Weights of a small GPT-style language model, trained from scratch on English Wikipedia: attention and MLP in parallel, 183M tokens.
Each number is 200 + 40 x the weight over the matrix's rms, rounded and kept within 0 to 999. Layers, rows and columns count from 0.

# layer 4 attention output (transposed), 256x256, rms 0.2, rows 152-157, columns 128-255
162,190,219,222,189,156,152,78,210,193,187,165,138,206,170,211,202,221,238,213,198,269,191,225,196,279,169,186,161,205,153,198,247,172,222,155,186,207,246,260,210,286,179,229,222,201,255,243,179,148,154,228,219,197,188,111,181,229,218,144,258,171,241,219,226,197,138,218,223,196,209,204,259,189,202,111,176,176,163,252,267,234,181,192,208,117,235,184,216,173,237,174,167,173,211,104,221,219,180,216,236,202,293,193,199,284,212,126,124,191,241,171,169,198,162,220,194,260,193,174,140,193,203,207,212,265,233,219
280,141,257,220,204,210,213,246,160,216,171,229,201,216,229,226,208,180,228,234,230,191,205,223,109,183,171,240,174,195,268,199,252,191,215,177,175,154,226,223,172,214,262,187,184,214,190,210,247,198,193,176,220,155,177,218,182,183,153,242,156,158,183,242,230,220,186,251,200,198,233,162,176,247,181,232,187,184,147,158,244,172,148,202,226,196,234,149,252,162,80,210,208,243,142,189,219,244,176,176,260,204,165,220,174,155,180,216,182,196,216,166,188,249,183,200,238,168,263,151,193,189,194,233,237,168,150,244
213,185,235,116,229,244,186,176,184,182,223,179,213,164,185,217,170,148,235,240,215,215,233,213,219,205,212,145,164,211,162,188,190,294,208,215,133,164,177,186,249,180,209,173,227,137,241,136,145,236,189,187,197,193,215,184,182,173,212,149,175,190,261,215,207,231,152,131,144,139,200,176,246,271,237,213,239,161,149,209,244,199,239,194,238,244,256,128,166,208,190,149,179,167,225,225,165,184,269,148,217,206,188,240,207,146,200,154,228,220,185,227,137,190,213,135,176,141,198,209,266,113,242,244,281,217,246,182
177,202,214,183,187,248,170,218,181,205,184,189,231,180,236,196,141,219,305,223,178,253,191,234,199,165,224,144,117,196,161,230,217,209,166,229,220,182,169,225,262,208,204,166,131,196,193,180,141,224,252,146,160,184,164,211,171,214,254,258,193,216,201,142,187,189,183,229,198,107,145,188,273,192,229,277,178,205,220,239,211,189,181,221,175,222,126,186,239,220,260,192,171,216,277,152,215,174,155,224,237,211,169,140,200,183,147,242,188,196,183,230,230,265,189,217,214,218,160,176,200,231,170,201,238,259,182,142
169,218,189,168,196,129,254,142,174,208,188,229,180,166,265,148,220,207,214,162,172,186,257,224,193,195,257,258,192,116,145,218,178,248,205,159,144,136,210,236,211,166,228,184,255,249,210,152,171,166,210,260,273,194,180,175,154,190,231,278,151,208,235,169,192,206,259,182,147,199,221,193,153,210,171,176,194,150,162,205,178,182,170,190,172,283,211,161,199,185,198,180,243,207,143,203,142,187,218,174,153,234,253,189,266,234,234,238,162,284,195,244,219,185,256,187,251,131,169,223,193,134,236,205,294,135,199,199
133,212,170,224,222,188,253,221,165,163,239,192,162,203,174,174,163,204,206,198,227,198,168,217,210,119,189,165,240,215,251,153,163,173,157,219,172,196,154,191,170,199,159,205,194,174,217,245,146,225,226,223,264,185,294,182,203,182,165,223,169,168,254,184,273,177,186,199,158,200,183,172,211,226,218,191,171,230,160,222,169,155,199,212,198,138,142,193,186,205,168,181,272,161,244,192,166,204,215,130,257,179,213,204,197,178,198,200,185,171,229,197,105,205,238,204,104,214,237,153,109,153,176,168,212,158,194,230
# layer 4 attention value, 256x256, rms 0.152, rows 153-157, columns 128-255
191,190,210,260,269,189,244,165,209,234,278,153,191,179,190,277,152,147,185,210,159,165,114,168,203,218,247,168,177,235,272,208,234,207,203,228,205,209,194,210,242,176,200,210,188,219,223,213,159,154,206,255,165,183,224,189,251,223,274,260,190,167,204,232,197,131,241,191,162,133,232,228,224,210,243,290,228,176,139,75,123,259,176,202,258,211,243,237,208,211,267,194,192,228,244,174,162,219,172,226,212,152,234,135,165,253,123,127,178,181,223,218,250,157,239,215,190,272,157,218,160,185,218,172,207,197,227,206
245,177,201,207,192,187,203,177,172,187,185,143,158,173,236,189,163,198,165,160,185,198,185,183,170,252,218,233,172,123,145,202,253,146,218,253,178,240,146,193,197,206,265,203,288,198,222,221,144,152,204,193,187,248,182,146,239,193,167,204,158,199,186,169,293,189,244,184,247,182,184,189,195,197,243,183,181,203,249,207,244,214,226,173,128,199,181,218,219,241,232,238,185,210,292,162,213,220,255,127,221,263,209,236,219,208,119,163,206,227,236,190,243,309,195,212,198,228,254,194,203,271,170,262,178,210,221,142
242,314,235,276,167,252,228,181,191,171,187,221,146,200,206,284,216,165,178,226,180,203,180,225,198,232,189,205,290,132,271,135,164,288,145,232,164,226,179,227,172,230,215,232,176,169,232,140,180,201,191,235,238,198,171,170,206,154,182,253,188,229,230,199,177,233,228,209,265,200,219,245,244,218,198,103,140,208,188,218,187,164,150,213,88,122,197,187,187,269,168,229,233,179,169,214,194,96,253,247,217,202,189,215,177,196,208,242,188,198,216,159,211,129,238,104,206,249,144,325,249,237,169,182,235,189,245,126
160,167,182,245,235,212,228,260,204,195,198,156,220,190,206,118,162,119,135,227,247,206,138,201,284,207,184,197,166,188,195,144,213,142,161,155,189,222,200,212,196,208,220,142,207,207,239,209,145,199,232,179,246,219,213,214,226,157,213,119,169,169,205,234,224,219,212,126,167,228,220,150,151,174,192,240,175,169,143,194,155,203,216,179,267,107,229,230,245,239,229,93,215,144,208,246,181,228,182,192,142,196,205,276,253,199,218,162,184,175,244,212,256,234,159,243,203,168,206,161,177,182,239,200,252,166,267,137
101,220,223,228,183,169,267,221,243,182,255,232,188,240,280,187,216,238,140,240,189,208,236,173,255,210,172,180,194,203,210,141,373,185,227,199,160,179,180,163,236,197,175,174,226,221,192,231,249,189,201,226,174,210,254,199,184,215,166,249,159,163,207,260,198,242,163,178,187,168,162,205,142,230,164,177,164,162,194,189,138,235,197,217,207,219,122,107,204,168,187,236,203,307,203,112,271,231,216,254,130,247,199,190,145,241,184,152,141,174,159,200,197,248,233,248,194,239,192,174,294,238,200,237,175,198,216,232